config.toml
n_layer = 13
head_dim = 64
d_mlp = 512
norm_eps = 1e-06
positions = "learned"
bias = "all"
tie_embeddings = true
init_std_qkv = 0.0442
optimizer = "soap_variant"
lr_mult_qkv = 0.4
beta1 = 0.95
warmup_steps = 200
decay_fraction = 0.592
final_lr_fraction = 0.0
Each number is 128 + 32 x the weight over its row's rms, rounded and kept within 0 to 255. Layers, rows and columns count from 0. The size above them is the row's rms in percent of the matrix's.

# layer 4 MLP down (transposed), 512x128, rms 0.196, rows 350-376, columns 0-127
size [108 101  89 107  85 106  98  94  90 111  91  81  96 115 109 108 106 105 102 109 112  90  91 113 113  86 105]
[[137 179 159 133 162 175  73  85  91 117 111 114 107 151 175  99 146 109 170 129  92 165 110 122 146 145 141 147 152  62 140 164  70 103 138 143 160 111  97  88 107 106 181 112  95 140  86 128 150  93  91 121  48 120 160 140 143 212 112 125  42 131 133  91 115 104 154  78 139 153 143 161 132 105  86 142  69 139  90 103 126 124 143 140 168 114 127  98 220 123 143  94 122 130 123 148 154  99  75 117 172 132 106  95 110 202 148 132 153 144  84 142 143 176 147 124 154 132 112 121 130 107 105 100  96 200 160 143]
 [120 143 107  85  95  78 167 180 121 171  95 118 158  87  89  95 126 190 113 114 146 120 176 127 155 171 121 159 147 122 161 152 115 107 156 182 179 145 151 135  93  97  95 116 131  96 143 147 122 156  55 191 117  70  97 148  87 125 190 135 129 172 167 124 157 101 116 186 119 109 128 151 105 168 141  98  95 167 142 111 172  93 133  84 139 159 139  84 114 165 174 154  83 153 110  98 104 121  45 187  87 141 134  94 111 114 140 135 147 120 182 113 156 154 125 145 153 136 133 102 158 127 144 102 157 186 207 152]
 [101 126 194 172 132 140 124  86 134 180 148 125 168 101 158 145 108 135 135 102 147 153 156 152 172 149 165 175 193 119 183 157 114 133 119  84 144 149 123  90 110  50 134 163 123 118  99 132 127 156 123 177 160  76 162 156 104 142 133  93 100 113 133 106  86 116 142 153 180 135  86 128 127 119 179  97 112 173  88 144 127 175 116 137  88 213 130 158 154 102 131 118 123 194 192 106 182  99 173 122 184 112 127 164 144 123 147  97 132  68 134 156 108 156 126 160 147 214  58 146 123 134 110 104 112 128 108  96]
 [135 134  99 104  98 125 175 133 169 104 132 154 120 208 160 122 108 185 131 142 117 202 104 185 115  88 158 126 108 150 145 163 110  98  99  85 149  61 123 132 175 133 135 104 149  58 182 173 109 143 147 147 146 177  50 133 126 113 148 105 154 124 122 150 202 146 139 130 180 148 103 120 130 104 182 123 131  88  67 155 149 142 134 153 111  55 176 137 116 132 118  90 115 104  95  67 118 144  98  69 126 126  80 130 135 169 147 109  93  90  83 153 167 113 140 136 138  98 167 111 119 119 156 156 117 148 141  54]
 [107  95 123 169 102 143  96 156 135 127 200 125 129 124 200 178 134 136 114 101 139 161  79 142 184 149 107 127 112  57  95  89 131 101 124 123 160 113 129 154 168 157 182  91 130 156  72  93 148 110 182 109  62 110 157 121 145 144 161 141 143 156 119 147  98  84 175 118 128  93  98 113 125 116 113  93 182 109 109 164 166 136  98 107 175  51 117 121 135 165 167 163 137 138 149 143  82 113  95 148  75 129 141 162 118 176  75 115 140  86 159 129 125 161 157 122 164  72 184  86 166 152 163 110  75 142 185 103]
 [153 183  81 146  86  80 227 130 165 167 112 143 100  81 160  76 120 137 193  78 148 114 123 224 104 140  97 107 140 166 156 146 151 105 132 113  74 163 149  87  78 114 151 153  76 141 115 155 171 159 125 166  63 120 148 122 145 116 175 146 145 122 115 113  93 161 162 158  49 148 135 157 101 128 100 111 126 145 134 126 140 147 146 131 118 144 109 138 112 125 156 132 122 154 118 126 139 141 160  79 112  58 121  68 129 145 152 150 100 126 133 160 143 148 108 142 141 131 212 138 164 173 151 187  98 164 123 119]
 [ 87 107 136 195 127 134 119 169 204 146 134 145 187 119 143 188 115 140 151 105 122 141 140 145 102  95 137 134 108 144  90 125 144 130 144 146 127 107 110 139 122 155 118 158 166 151 110 130 137 150 122 178  71 141 109  98 176  88 100 131 119  46 172 134 178 197 151 124 169 132 136  99  89 130  24  85 143 196 102 171 119 127 190 112 153 119 101 160 150 123 145 178 131 125  94 133 160 150  57 103 118 142 114 150  86 137  95 130 115 102 147 143 160  78 159 158  83 143 146 197  86 148  91  93 107 118  90 157]
 [106 127 120 207 141  81 185 158 160 141 129 190 212 120 108  68  94 108  76 117  95 117 114 129 135 144 132 125 117 126 118 157 156 109 151  74 131 165 193 125 157 111 140 135 140 154 160 169  94 117 178  97 146 139 109  93 139 143 126 112  95 146 163 179 103 138 105 128 102  95 167  98 140 134 109 130 103 167  51 103 157 147  98 111 145  90 113 109 120 120 145 132 155 113 126  83 123 139 183 105 154 125 169  79 119 115 176 100 112 142 211 110 129 167 183  79 154 199 126 120 167 138 112 115 198 147 177 172]
 [ 40 127 170  98 135  87 193 134 163  86  78 130 116 105 145 179 126 135 129  78  96 188 154 142  75 140 175 146 133 137  93 123  92 130 215  79 131  84 102 156 126 139 129 149 139  98 184 143 147 144 181 144 166 184 106  94 170  78  92 101 124 137  64 106 170 160 158  82  95 162 137 120 143 144 120 145 107 113 132  79 102  88 113  95 127 128 126 133  82 101 115 137 157 137 137  99 119 141 111 126 148 147 131 114  60  90 131 157 135 151 190 127 119  88 105 181 126 164 102 140 166 189 166 103 146 108 158 162]
 [162 165 101 111 100 121 133 107 118 115 147 129 142 106 139  80 151 120 145  84 122 106 138 166 128 133 157  87 150 146 102 102 185  96 174 155 118  79 161  97 145 124 157 115 104 144  92 170 157  86 182  98 182 188 146 143 116 109 156 137 111  81 147  81 127 178  65 128 126  65 120 111 153 132 126 157 145  85 158 149 100 167 177 130 163 193  83  91 154 117 124 111 142  52 102 133 186 155 166 125 165 138 107 125 160  78 135 134  71 118 173  61 110 160 159 150 125 161 189 129 109  85 119 190 145 115 187 138]
 [109 142 141 144 136 173 126 104 156 109 160 159 121 152 155 116 163  52 132 144 126 129 107 113 139 117  29  97 142  93  90  71 146  95 125 188 144 108 141  76 103 122 149  92 182 130  82  61 101 108 144 173  89 125 117  82 125 185 107 117 108 126 122  98 113 128  99 145 146 162 157  96  74  92  73 140 143 155  66 148 156 133  94 117 194 120  84  80 166  96 115 113 130  99 120  94 138 109 162 122 112 136 126 115 136 116 125 155 143  79 155 138 105 167 162 101 106  83 126  92 161 100 112 190  96 115 114  26]
 [118 137  98 147  93 130 147 113 130 108 147 139 113 127 142 159 153 117 184 124 151 142 153 105 179 136 107 131 108 156 129 177 135  62  66 116 199 177  95  96 181 115 153 134 141 164 106 104 117  84  71 125 126 115 156 102 157 132 101 102 176 159 205 135  82 153 193 104 126 137 116 160 149 123 123 108 123 108 142 176  81 147 146 169 170 100 117 167 139 106 181 166 122 107 174  83 202 148 169 151 100 120 209 147 148 172 131  84 106 133  96 152 146 147 119 119 165 155 183  94 181 139 123 143  61 110 144  83]
 [172 127 123 155 102  94 128 114 156 143 157 142 158  98 123 161 111 107 115  57 121 151 136 129 132 160 129 158 109 114 112 110 164 125 128 100  86 136 110 126 104 108 177  86 101 158 147 142 131 149 112  43  72 108  91  94 149  84 135  33 118 135  99 154 145 151 137  75 162 129 127 172 145 136  63 130 183  68 182 102 113 164 158  58 103 115 104 176  95 191 139 146 144 121  95 113 184  81 178 115 109 118 104  90 170 167 120 110 128 104 141 159 152  83  90 117  82  58 143 108 107 156 144 103 124  77 110 149]
 [154  93 155 155  92 110 130  94 140 130 103 111 105  54 117  87 140 102 128 111  78  79  82 129 130 164 174 110  82 100 134 177 178  90 150  98 113 146 170 136 144  69 139 107 142 177  88 163 111 100 118 147 209 103 124  69 111 187 141  41 112 188 165 136 117  71 121 147 159  77 112 109 158  90 153 139 117  91  92 104 138 138 172 115 125 155 142 106 200 169 122 153 146 152 116 129  87 100 104  96 104 179 118 118 123 135  89 153 118 122  79 133 111  62 163 121 148 124 156 144 187 156 119 117 111 118 161 149]
 [124 149 163 105 111  75 126 112 142 164  96 136 115 139  43 114  95  49 168  90 155 108 157 106 166 140 106  99  88 195 129  91 172 114 169 156 103 147 162  92 131 158 117 132 123 107 140 121 142 187 129 123 118  58 111 157  95 168 105 184  53 161 149 114 140 124  79 140 144  80  90 129 129 138 183 122 110 109 154 161 178  74 154 123 159 132 147 114 153 126 140  93 107 123 135 209 133 103  98 130 151 122  93 143 104 127  98 201 161  66  96 144 114 156 173  78 162 109 127 119 142  99 114 150 110  66 117 133]
 [147 122 129  53  81 165 160 141 124 157 132 101 104 101 142 156 119 181 133 162 151 117 169 145  75 111 116 107 106 123  68 104 164  85 143 150 145 136 134 155 119 109 160 137 117 131 137 121  86 140 100  70 130  88 129 136 135 136 130 117 187 161 121 147 142 171 123 128  92  89 103 110 133 109  80 140 126 155 214  99 162  84  88 104 165 151 105 143 150  71 163 149 138 133 148 122  63 130  60 107 134 196  80 139 146 148 168 138 116 185 116  69 182 181 165 178  87 123 126 126  60  91 134 148 138 120 186  76]
 [103 169 131 157 185 160 130 122 157 158 115 146 154 146 105  89 136 174 138 115 169  78 107 132 117  77 130  74  74 111 125 146 180  43 166 157  64 159 134 141 110 118  95  88 146 155 149 177  84 111  47 140 144 125 124 132 169 110 132  59 134 160  94 115 105 126 105 116 135  75 124 203 148 146 164 119 163 120 146  76 109 154  89  85 133 105 106  98 147 165 184  89  97  91 142 109 170  87 147 133 110 148  62 115 119  80 195 126 144 175 118  87 145 101 130 152  92 131 128 110 125 119 154  99 117 123 157 164]
 [108 141  74 144 158 105 148 112 118 160 191 113 126  82 173  73 118  97 114 167 125 175 184  79  98  81  62 168 119 151  77 130 137 127  41 128 152 173  84  50 129 135  73 108 133 144 147 121 121 113 128 144 164 149  72 114 134 142 143  99 117 111 158 130 125 110  80 160  79 131 125 163 120 101 123  90  94 162 183  59 108  99 133 176 102 117 132 102 188  99 110  58 175 126 161 114 128 138 188 115 187 131 133 124 126 135 121 133  84 136 154  85 140 160 135 126 160 130  82 111 168 121 106 113 138  90 140 108]
 [138 110 122 114 118  91  95 116 140 118 132 150 153 123 172 104  71 142 147 142 119 118 105 144  63 143 134 195 176 154 157 118 112 133  89 176 157  64 100 106  95 113 132 136 184  70 127 154  92 101 127 123 191 114  98 179 102  37 107 164 130 171 134 108 104 177 129 136 140 129 172 120 133  93  94 141 157 133  30 140 115  73 120 125 109 152 105 130  71 157  68 161 158 109 130 137 145 101 182 156 137 103 146 110 154 141 116 100 162 139 143 141  84 178  79 171 180 138  57 145  97  93 141 115  82 127 156 136]
 [121 139 128  44 129  92 124 208 121 117 129 145 119 130 138 184 131 117 168 141  92 129  99 139 183 141 163 115  85 137 149 113 131 177 161 141 160  92 120 140 179 120 127 120 166  98 176 106 181  65 106 145  95 141 149  90 131 109  75 163 115 135 128  98 114 150 167 121 112 116 118  59  89 167 122 149  90 145 128 146 146  97 112 102  83 157 119 161 115 138 134 137 174 139 140  76 105 154 153  95 141 118 154 157 146 170 108 144 107  95  93 125 159 149 166 155 147 115 220 137 100 152  72  56 114 148  33  66]
 [125 141 149 204 123 152  99 104 117  95 177  90  79 124 161 161 118 101 166 130 168 178  38 134 117 170 126 147 108 149  74 158  84 135 126  65  90 158 105 134 101 162 180 157 116 111  52 163 175 143 104  96  74 114 141 149 135 112  72  92 173 149 157 142 192 109 150 186 126 127 106 165  98  98  97 117 128 117 105 180  88 180 138 183 185  87 130 130 133 136  92 126 134  83 153 132 100 133 138  85 112 100 107 146 103 154 153 156  70  85 106  91 136  97 151 124 151 144 140 177 142 132 152 123 130 101 146 112]
 [152 154 108  94  89 124 177 131 176 127 108  77 123 143 142  53 103 150 103 121 127 164 159 150 108 170 150 138 110 139 105 157 136  76 121 139 147 121 118 116 141 166  99 180 183  77 191  83 175 142 182  73 121 130 170 115 141  68 147  92 161 126  84 146 165 192 115 108 177 112 102  91  89 163  72 139 139 152  50 107 128 127 107 112  66 103 110 118 104 103 135 137 188 121 126 114 129 106 208 123 134  92 130 173  84 140 118 146 133 146 152 161  88 112 154 123 126 148 129 152 140 195 192 150 143 109 103  99]
 [ 99 114 179 107 134 107  97 108 116 171  91 167 121  93 125 143  95 165 124 157 151 159 152 151 163 116  70  92 110 106 143  93  85 156 156 139 178 186  96 138 116 140 154 162  92 143 127 135 106 118  97 153 223  87  89  98 153 189 106 148 103 138 182 124 128 159  94  91 158 146 114 160 145 162 152 125 198 158  67 192  99 192 144 107 143 144 103  79 102  95 121  94 165  92  81 132 152 180 130 136 120 114 166 109 145 129 149 172 110 156 182 146 135 137  83 135  74 125 141 110 136 143 124  86  49 104 136 154]
 [153 140  79 102 142 178 128 151 125 192 103 110 168 131 166  70 107 156 121 132 121 105  99 114 130 172 145 104 125 189 105 151 127 118 132 114 181 116  94 186 151 143  70 185 161 165 138 113 146 123 120 101 110 145  77 124 113 149 107  89 149 128 198 151 132 104 119 133 144 147 112 111 128 126 145 165 136 110 136  20 168 151 137  88 153  99 105 138 147 155 160  95 168 176 170  56  83 101 107  72 171 197 110 116 169 159 137 131 124  92  53  80 135 135  98 119 124 164 145 107 125 116 158  87 171 163  95 102]
 [108 173 133 121 102  88 156 122 127 145 166 110 139 133 145 108 126 118 138 118 134 131 113 137 145 125 140  48 129 182 144  75 120 128  88 177 155 141 159 152 119 151  71  89  95 147 135 155 113 107 152 124 151  98 181  96 158 164 127  92 164 114 134 121 177 102 198 163 101 190 126 127 102  86 132 138 136 174 136 123 215 112  74 152  67  72 106 155 117 161  90 140 136 159 147 150  94  82 153 131 125 169 171 159 213 154 123 138 154 164 129 143 109 194  51 163 123 161 114 116 142  93 104 198 128 132 147  91]
 [132 127 187 134 117 176  98 126 155 155  98 126 126 165 156 129 103 155 166  85  85  67 108 118 107 116  77 118 133 123 117 107  88 105  84 117 136 112 121 151  96 136 137  66 136 205 100 165  88  80 124 146 126  68 126  97  47 118 174 159  95 152 121  82 102 104  89 149 124 157 199  63  95 149  78 124  91 103 124 119 138 104 176  79 118 135 130 105 165 125 135 175 108 144 144  95 173 115 135 110 107 158 152 176 154 157 162 118 121 128 158 181 119 147 188 167  82  54 144 100 107 124  87 139  83 152 155 117]
 [142  98 148  62 107 139 143 112 144  56 142  48 115 150 117 178 120  72 115 126 126 158 158  86 111 120 137  86  81 141  96 104  35 129 110 121  91 148 123 123 135  98 166 148 134 156 136 132  88 142  78 122 106 165 130 125 189 173  86  74 114 117 134 134 146 132 134 104 184 141 122 167 129 145 104  80 137 183 160 147 150  83 107 129 164 116 158 123 134 149 132 135 122  95 129 156  94 101 135 142 115  93 149 206 144 195 141 104 104 137 111 121  50 158 135  87 101  61 128 133 150 136  58 110  98  66 159 160]]
# layer 4 MLP up, 512x128, rms 0.205, rows 351-377, columns 0-127
size [113  90 100  85 102 105  93 103 117  81  89 100 113 101  93 100  95  99 108 105 102  86 111 103  82 109 105]
[[ 88 139 187 126  95 137  64  82 143  64 121  83  84  75 114 166 116 118 166 162  68 163 121 113  87  61 196 163  98 131 148 127 127 170 118 121 125  93 201 161  99 139 127 135 154 154 106 137 148 104 142 165 132 173 177 125 109 117  85 180 136 145 135 103  78 135 128 175 175 126  56 120 158 105 195 145 138  54  75 126 179 144 120 129 124 112  84 134  90 164 166  95 147 147 141 174 114 152  74  86 148 136 103  76 126 128 131 144  78 119 134 118 146 137 101  89 149 123  99 102 124 145 126  90 119 123 116 131]
 [154 132  79 113 146 173 131 155 128  64 144 120  70  99 189 102 179 151  98 103 129 142 106 131 155 120 151  89 102 130 152  68 106 141 201 159 129 178 137 122 174 188 115 146  78 143  94 161 155  89 115  97 151 151  66  63 108 106 159 125 145 144 141 165 109 150  85 167  86  90 115 104 143  97 123 143 133  77 127 101 122 138 150 177 160  69 123 140 142 148 127 131 166  78 163 159 100 142  96 165 108 141 181  63 132  97 111 162 143  88 127 119 147  86 152 109 120  73  90 135 131 160 146  54 111 119 104 186]
 [140 125 119 210 175  98 101  89 193 109 112 120 108  90 141 142 160 114 154 107 119 145 146  88 120 159 131  85 120 176 155  99 135  83 106  80  74 104 111 139 235 118  91 135 140 118 125 123 188 151 111  97 109 138 193 170 162 130 111  87 163  51  95 146 115 116 111 170 182 120 110 180 111 118 169 177 130 152  85 141 128 193 130  75 204 124 117  97 123 124 113 155 135 111 112 153 115 107 143 109 137 106 201  77 136 114 110 152 129 126 121 129 150 147 121 113 127 120 136 156 112 111  78 110  69 173 104 154]
 [138 135 160 122 175 167 144  87 158 143  98 101 137 116  78 145  65 164 117 119  77 121 115 121 119 131 157 117  77 144 134 111 142 240 153 113 132 184 107 119 162  84 114 143  90 160  71  94 128 111 146 116 161  78  92 101  76 144 182  97 108 197 126 166 151 148 181 162 139 144 175  98 132 135  98 142 129  60 112 152 119  96 117 134  91 146 135 129 118 121  96 137  87 158 123 116 156 144 129 131 105 131 127  57 104 172 114 130  87 118 104 122 152 185 138  41 167 147 187 116 162 131  99 155  71 133 144  86]
 [129 107 109 122  98 188  95 148 110  87 162 137 157 124 151  77 122 134 186 112 124 129 113 176 157  76 143 159 103 183 121 166 133 165 145 120 208  92 136 124 123 110 117 142  87  97 131 145 157  69 117 180 100  76  92  70 144 115 104 148  85 112  87 170 141 180 134 132 107 154 131  71 147 159 166  94 153 108 181 116 160 115 104 108 116 161  54 154 119  94 172 149 161 151 151 140 138  99 106 178  76 125 133 130  88 143  93 180 147  87 142  84 167 165 154 109  87 125 176 139 111  40 120  96 127 121 102 142]
 [ 94 125 103 191 160 126 119 120 138  88  73  81 116 182 127 104  73 163 143 123  87 119 163 184  81 159 115 127 113 168 112  93 128 123 156 111 148  92 121  95 156 142 115 118 160 157 125 133  64 155  83 139  65 167 147 173 132 217 104 118 122  84 154 130 137 190 124 120 106 149 126 133  74  42 126 148 133 138  99 164 170 118  86  73 128 110 102  77 126 113 162  75 115 172 124 118 164 116 156  79  88 131 113  83 194 162  90 128 132  90 125 150 114 113 118  88 157 155 147 140 140 164 112  68 127 121  92 133]
 [225 112  78 166 177 171 110 132 102 123 123 146 149 120 115 114 140 140 113 137 144 109  96 171  91 136 131 146 150  91 169 139  85 156 104 155 173  91 147 146 134 127 108  74 104 180 103 135 156 121  72 108  93 189 206 177 182 155 166  89 128 119 174 118 175 175 136 138  90 113 158  96 134  96 151  97  63 146  97 140 134 153  77 129  60 135 110 176 143 131 133 159 153  82 119  93 110 165 177  77  97 131 165 105 151 135 117 125  93  92  77 128  73 180 124 170 100 142 165 103 121 126 114 123 110 147 145 137]
 [115 139 177  87 176 109 129 161 101 142  92  98 122 132 171 124 203  89 117 141  94 156 160 123 127 175 150  89  84 115 146 150  86  85 150 150 158 177 101 110 106 155 131 113 100 111 109 125 108 150 105  75 150 142 116 102 105 144 123  53 156  95 104  93 151 189 162  90 102  84 127  73 110 127 118 141 122 200 142 193 114  99 105  63 111 114  51 118 127  96  90 113 144 157 133 156 137  99 111 166 197 150 134 102 157 195 171 108  98 136 131 150 182 111 101 133 155 150 151  87 190 161 124 143 121 180 125 120]
 [140  98 169 135 123 118 151 140 161 164 115 147 162 165 172 101 106 144  88 143 101  79 111 200 165 177 179 192 151 153 120 111 107 135 152 115 133 176 113 139 190 122 154  67 114 102 191 104 127 144  60  79  91 140 143 112 142 114 165 149 124 121  73  99 200 107  87 127 177 102 119 127 114  79 130  77 148  71 190 125 198 149 124 129 101 111 148 169 174 126  91 175 168 154 152  94 117 130 109 142  73 118 135 110 109 125 124 161 120 142  91 114 132 141 126 146  98  94 100 126 103  85  79 192 145  88 132 109]
 [168 152 154  85 110 136 158 155 205 156 138  98  96  95 178 156  84 155 110  94 100 165 127 139 131  92 134 182 105 156  82 168 102 167  76 107 149 131 133 112 154 159 187  99 136 122 152 100 142 186 122 124 159 151 186 141 122  96 178  66 118 125 114 138 114 120 103 123 143 141  59 177 183 142 128 145 175 108 106 171 101 131 179 104 114 117 186 168  85  88  83 129 134 182  64 124 101 146 107 123 145 118  68 173 101 112  64 166 100 128  83 147 151 100 117 133 134 139  82 146 120  67  99 123 124 100 133 103]
 [128 133 111  97 173 179 106 180 155 121  99 120  65  54 148 168 143 135 110 159 123 156 137 143 139 135 121 140  90 125 139 140  82 164 179 131 122  94 138 170 176  76 119 164 129 139 106  67 195 201 163 138 106 104 135 103 104 136 106 118 124 145  48 154 143 109 139  73 157 123  93  98 119 128 152 110 160 138 107 147 160 148  89  98 117 129 182  85  76 184 105  63  87  98 104 135  95  96 112 171 161 112  61 201 135  93 148 124 135 134 121 125 110 139  87 117  86 124 165 149 136 123  98 157 108  76  78 136]
 [ 62 160  68 135 132 104 138  87 151 130  82 134  87 152  50 116 138  40 152 117 116 138 128 143 130  94  97 163 105 169 106 160 122 175 116 120 110 135 153  97  79  99 188 108 136 155 105 169 190  84  93 141 128 132 125 140  79  97 172 133 136  90 158 156 162 158 157  91 140 120 166 116 100 130 133 148  82 129  95 145 119  62 203 173 103  57 149 167 152 128 201 134 136 113 106  67 137 123 169 160 137 141 144 188 126 146 106 128 136 142 161  97 137 136 132 138 127 110 140 163  93 134 178  69 146 151 109 108]
 [140 144 123  99 142  99 160 125 111 142 105 130 100 110 124 163 122  91  26 151  93 123 140 160  77 148 111 174 165 159 104 145 118 128 127  97 108 150 207  69 137 146 127 124 113 106 157 168 106 115  97 110 154 137  85 185 158 178 108 161 107  94  72 191  69  95  92  85  85 166 175  99 149 150 178 115 108 143 158  66 134 185 162 143 143 110 112  75 186 168 146 146 117 138 136 173 104 111 129 130 140 142 108 143 129 113 170 129 134 157 118  85 137  86 127  53 129 126 160 137  52 152 147 141 151 104 170 128]
 [129 156 109 143 172 114 169  99 125  98 149 163 127 111 108 170  88 124 127 131 127 159 187 126  82 111 153  94 112  55 125  98 147 144 136 111 161 103 200 156 164  96 106 114  88 120  70 172 101  83 166  96 105 154  85 173 118 182  91 124 145 158  84 173 139 152  98 137 108  89  87 152 170  92 143 124 109 109 151 126 142 108  93 134 116 145 155 185  65  63 152 138 155  74 123  62 120 160  52  87 117 110 153 143  97 156 131 106  75 166 165 144 140 146 177 147 129 142 120 195 143 120 168 181 136 128 140 108]
 [125 102 201 172 110  97 188  82 126 114 109  90 135 139 102 153 102 120 129  81 125 156 126  99 109  88 109  57 106 164 129  67 121 177 108 146 124 118 142 129 185 140 165 182  85 138 125 102 139 136 122 167 123 141 110 100 127 105 165 167  59 127 154 122 180  70 155 137 158 145 136 108 102 179 143 113 168  70  86 175 161 138 172 145  87 124 162 104 114 172  80  80 132  95 122 105  86 136 147 191 111 118 148 139 184 127 118 146 184 126 103 120 192  80  76  81 124 154 138 138 127 107 132 204 136 127 126 131]
 [158 167 170 168 148  50 174 172 124  97 171 145  90 174  76  90 136 110 140 103 100  84 157 134 118 131 167 160  68 107  89 164 100 137 136 151  81 132 141  95 115 144 171  86  92 163 107 131  81 124 161 135 178 159  87  96 136 171 161 117  70 124  81 135 106 132 123 166 100 153 178  72 118  99  96 155 103 150 109 175  86 107 181 182  74 104  88 143 135 129  73  92 128 101 150  82 195 117 130 180 134 163 109 139 146 143 147  92 154  99 141 114 176 115 158 139 127 160 114 161 104 157 121 143 124  88 109 155]
 [142 102  87 184 131 138 150 126 114 145  97 115  79 136 126 103 123 110  92 122 110 150  66  73 162 135 138  85 131 147 234  89  98 137 112 140 198  95 100 108 135 115 175 112 124 194  71 136 102 130  92 154 110 180 152 142 117 197 144 138 110 121 171  97  80 166  53 146 145 115 167  97 145 110 124 176 112 187  84 159  94 151 130 153 154 159 180 138 160 144 134 113 139 121  91  79 104 144 114 158 178 137 168 116 158  87 121 136 103 101 159 111 136 155 168 139 101 174  79  90 141 144 187 153 117 121 108 151]
 [ 79 117  69 114 158 172 106  66 135 155 123 112 142 179 126  99 108 174  55 122 165 140 125 193 152 101 179 162 136 147 115 134 133 128 166 172 175 103  98 141 177 144 198  97  62 122 105  68 104 118 111 128 115 131 135 175 193 188  83  82 139 155 142 113 126 117 137 111 162 181 103  86 134 104  70  73 165 123 118 131 152 135 185 135 153  92 130 115 119 128 122 155 141 140 140 156  65 130 145 109  65 107 150 123  82 159 127 108 136 129 158  98 166 178 124  87 156 117 176  98 138 128 134 162 115  88 158  98]
 [104 105 119 133 161 149 126 126 168  45 167 156 157 110 112  82 141  93 116 131 194 129 152 130  43  57  80  93  61 133  70 163  91 140 100 126 162  97 120 136 126 134  76 174 164  63 130 160 130 112 128 111 199 166 147  73 163 148 157 158 117 112 104 113 118 115 118 114 134 106 139 144 162 146 168 110 144 111  83 138 143 154 130  98 109 145 156 145 150 136  92 167 173 105  96 144  93 106  56 160 155 111 115 172 143 120 141 137 163 147 174 159 204 154  80 111 131  93 118 168 130  96  91 115 168 110 100 117]
 [132 110 155 190 135  74 167  98 147 153 124 156 106 133 117 105 119 141 115  99 130  98 177 104 133 141  99 184 120 117 142 160 130 141  96 130 167 155 100 196 105 159  74 114 142  88 109 113  94 110 130 151 180 107 119 117 127 192 127 131  71 109 144  66 157 180  63 142 129 136 108  85 130  66 169 186 147 140 171  98 158 133  85  86 136 132 111 101 160 108 144 159 147 162 170 117 139 174 176 180  57 103 148 185 186  89  89 128 125 119 146 168  80 155 145  89  70 129 151 116 110 139 136 104 145  86  95  85]
 [ 95 173 145 168  78 145 110 114 121 143 114 142 114 132 193 154 121  99 157 103  69 172 103 135 126 151 115  84 123 144 109 155 114  85 145 144  75  56  71 143 111 127 154 174 109 122 124 132 195 100 139 137 124  53 122  80 102 112 143 140 120 153 145 153 168 160 181 154 143  91 104 124 152 123 133  72  86 150  77  88 169  96  98 140 115 111 131  74 141 120 126  87 137 121 199 145 192 131  65  89 196 157 154  82 139 154 153 108 120 197 146 104 125 131 135  90 140 138  79  87 127 113 179 183 124 126 152 143]
 [148 144 171 113 111 200 132 140  98 128 151 194 108  94 123 148 107 126 187 146  95 157 112 141 194 116 167 112 135 118 140 116 122 123 128 144 120 130 108 100  77 126 152  93  84 130 108 140 107 127  96 154 104 104  96 153  72 115 151 156 152 103 119 126 120 142 116 135 101 101 134 176  91 172 149 108 156  66 159  95 133 137 151 165 154  92 100 143 123  16 150 124 135 175  79 150 130 135 121 114 122  82 125  99  80 213 200  98 159 111 117 149 129 111 178  97 133  81 124 135 169 217 139 136  99  93 164  64]
 [124 150 118 158 153 177 194 120 144 145 123 173 112 115 105 209 123  88 113 136  85 124 118 101 153  99 104 126 105  86 112 121  59  89 135 145 103  90 110 125 125 142 127 108  69  83 120 157 117  84 150 145 193 137  55 171 199 150  58  96 101 112 124 181 140 145  80 184  82 111 117  90 181 130  93 137  99 126 147 166 163 136  94 112 121  99 166 128 111 161 162 109  88 121 143 196 149 178  93 108 116 121 115  89 157 107 151 152  95 129 162  72 100 118 124 129 159 109 195 146 144 139 114 188 130 104 136 132]
 [106 125 175 127 116 113 107 124 154 146  84  75  66 119 128 131  97  79  93 121 115 155 115  67 172  68  89 137 112 193 170 112 136 137 116 156 120 125 189 171 133 126 142  94 112 163 140 101 138  82 123 175 169 129 186 141 146 143 140 175 121 130 187  69 115 127  74 112 147 135  92 154 128 165 134 186 111 146 119 142 119  45 130 142 151 118 159 157 117 113 165 159 136 105 149 113  44 129  91 144 110 137 123 131 152 163  87 131 143 170 135 167  99 148 138 143 128 160  48 110 116 176 115  59 180 116  97 181]
 [113 106 118  94 137 121 134 171 100  80 160 111  92 146 147 144 159  69  98 158 153 184 162 142 214 148 113 155 104 122 108 120 101 101 116  53 177 122 155 127 124 165  86  97 130 112 121 142 195 145 100 136 116 166 132 115 151 166 121 114  95 103 120 219 163 132 131 109 123 135  79 204  84 141 122 122 197 134 114 173  86 160 104 152 155 112 138 140 111 150 128 154 129 104 104 154 124 133 131 198 183  96 127  95 122  88 102 107 161  85 128 109 151  85 134  90 145 157 102 114 100 188 200 186 129 106  91 143]
 [116  98  88 165 153 122 139  35 137 105 137 178 139 108  99 115 103 142 120 163 145 105 156 148 127  95 122 137 104 129 123 134 212  96 115 140 169  91 113 148 105 172  62 141 108  90 168 101  49  85 110  79 103 150  81 148 169 155  97 129 132 129 158 157 135 125  60 103 155 108 142 147 141 148 134  59  87 116 164 157 156 144 138 110  90 117 178 189 145 111 153 155  98 111 118 106 121 137  67  74 104  84 118 141 147 139 103 123 104 136 161 184 153 159 173 132 141 147 109 130  91 154 133 173 193 161 185 172]
 [161 126 123 121 147 161 161 139 130 123  73 111 180 108  92 162 115 131  84 161 106  60 153 148 107 158 129  88  74  92 128 152 112 116 185 192 147 125 110 137 114 103 157  89 175 119 148 162 140  46  84  88  79 169 158 104 109 143 191 127 132 154 154 175 137 163 124  62 112  36 106 104  90 129  91 117  92 128 216 120 131  84 131 116  95 160  99 135 110 115  75 138 129 151 158 121 169  59 164 145 116 128 113 116 127 124 112 119 131 100 153 171 170 159 180 118 142 154 108 105 135 117 142 161 142 117 184 130]]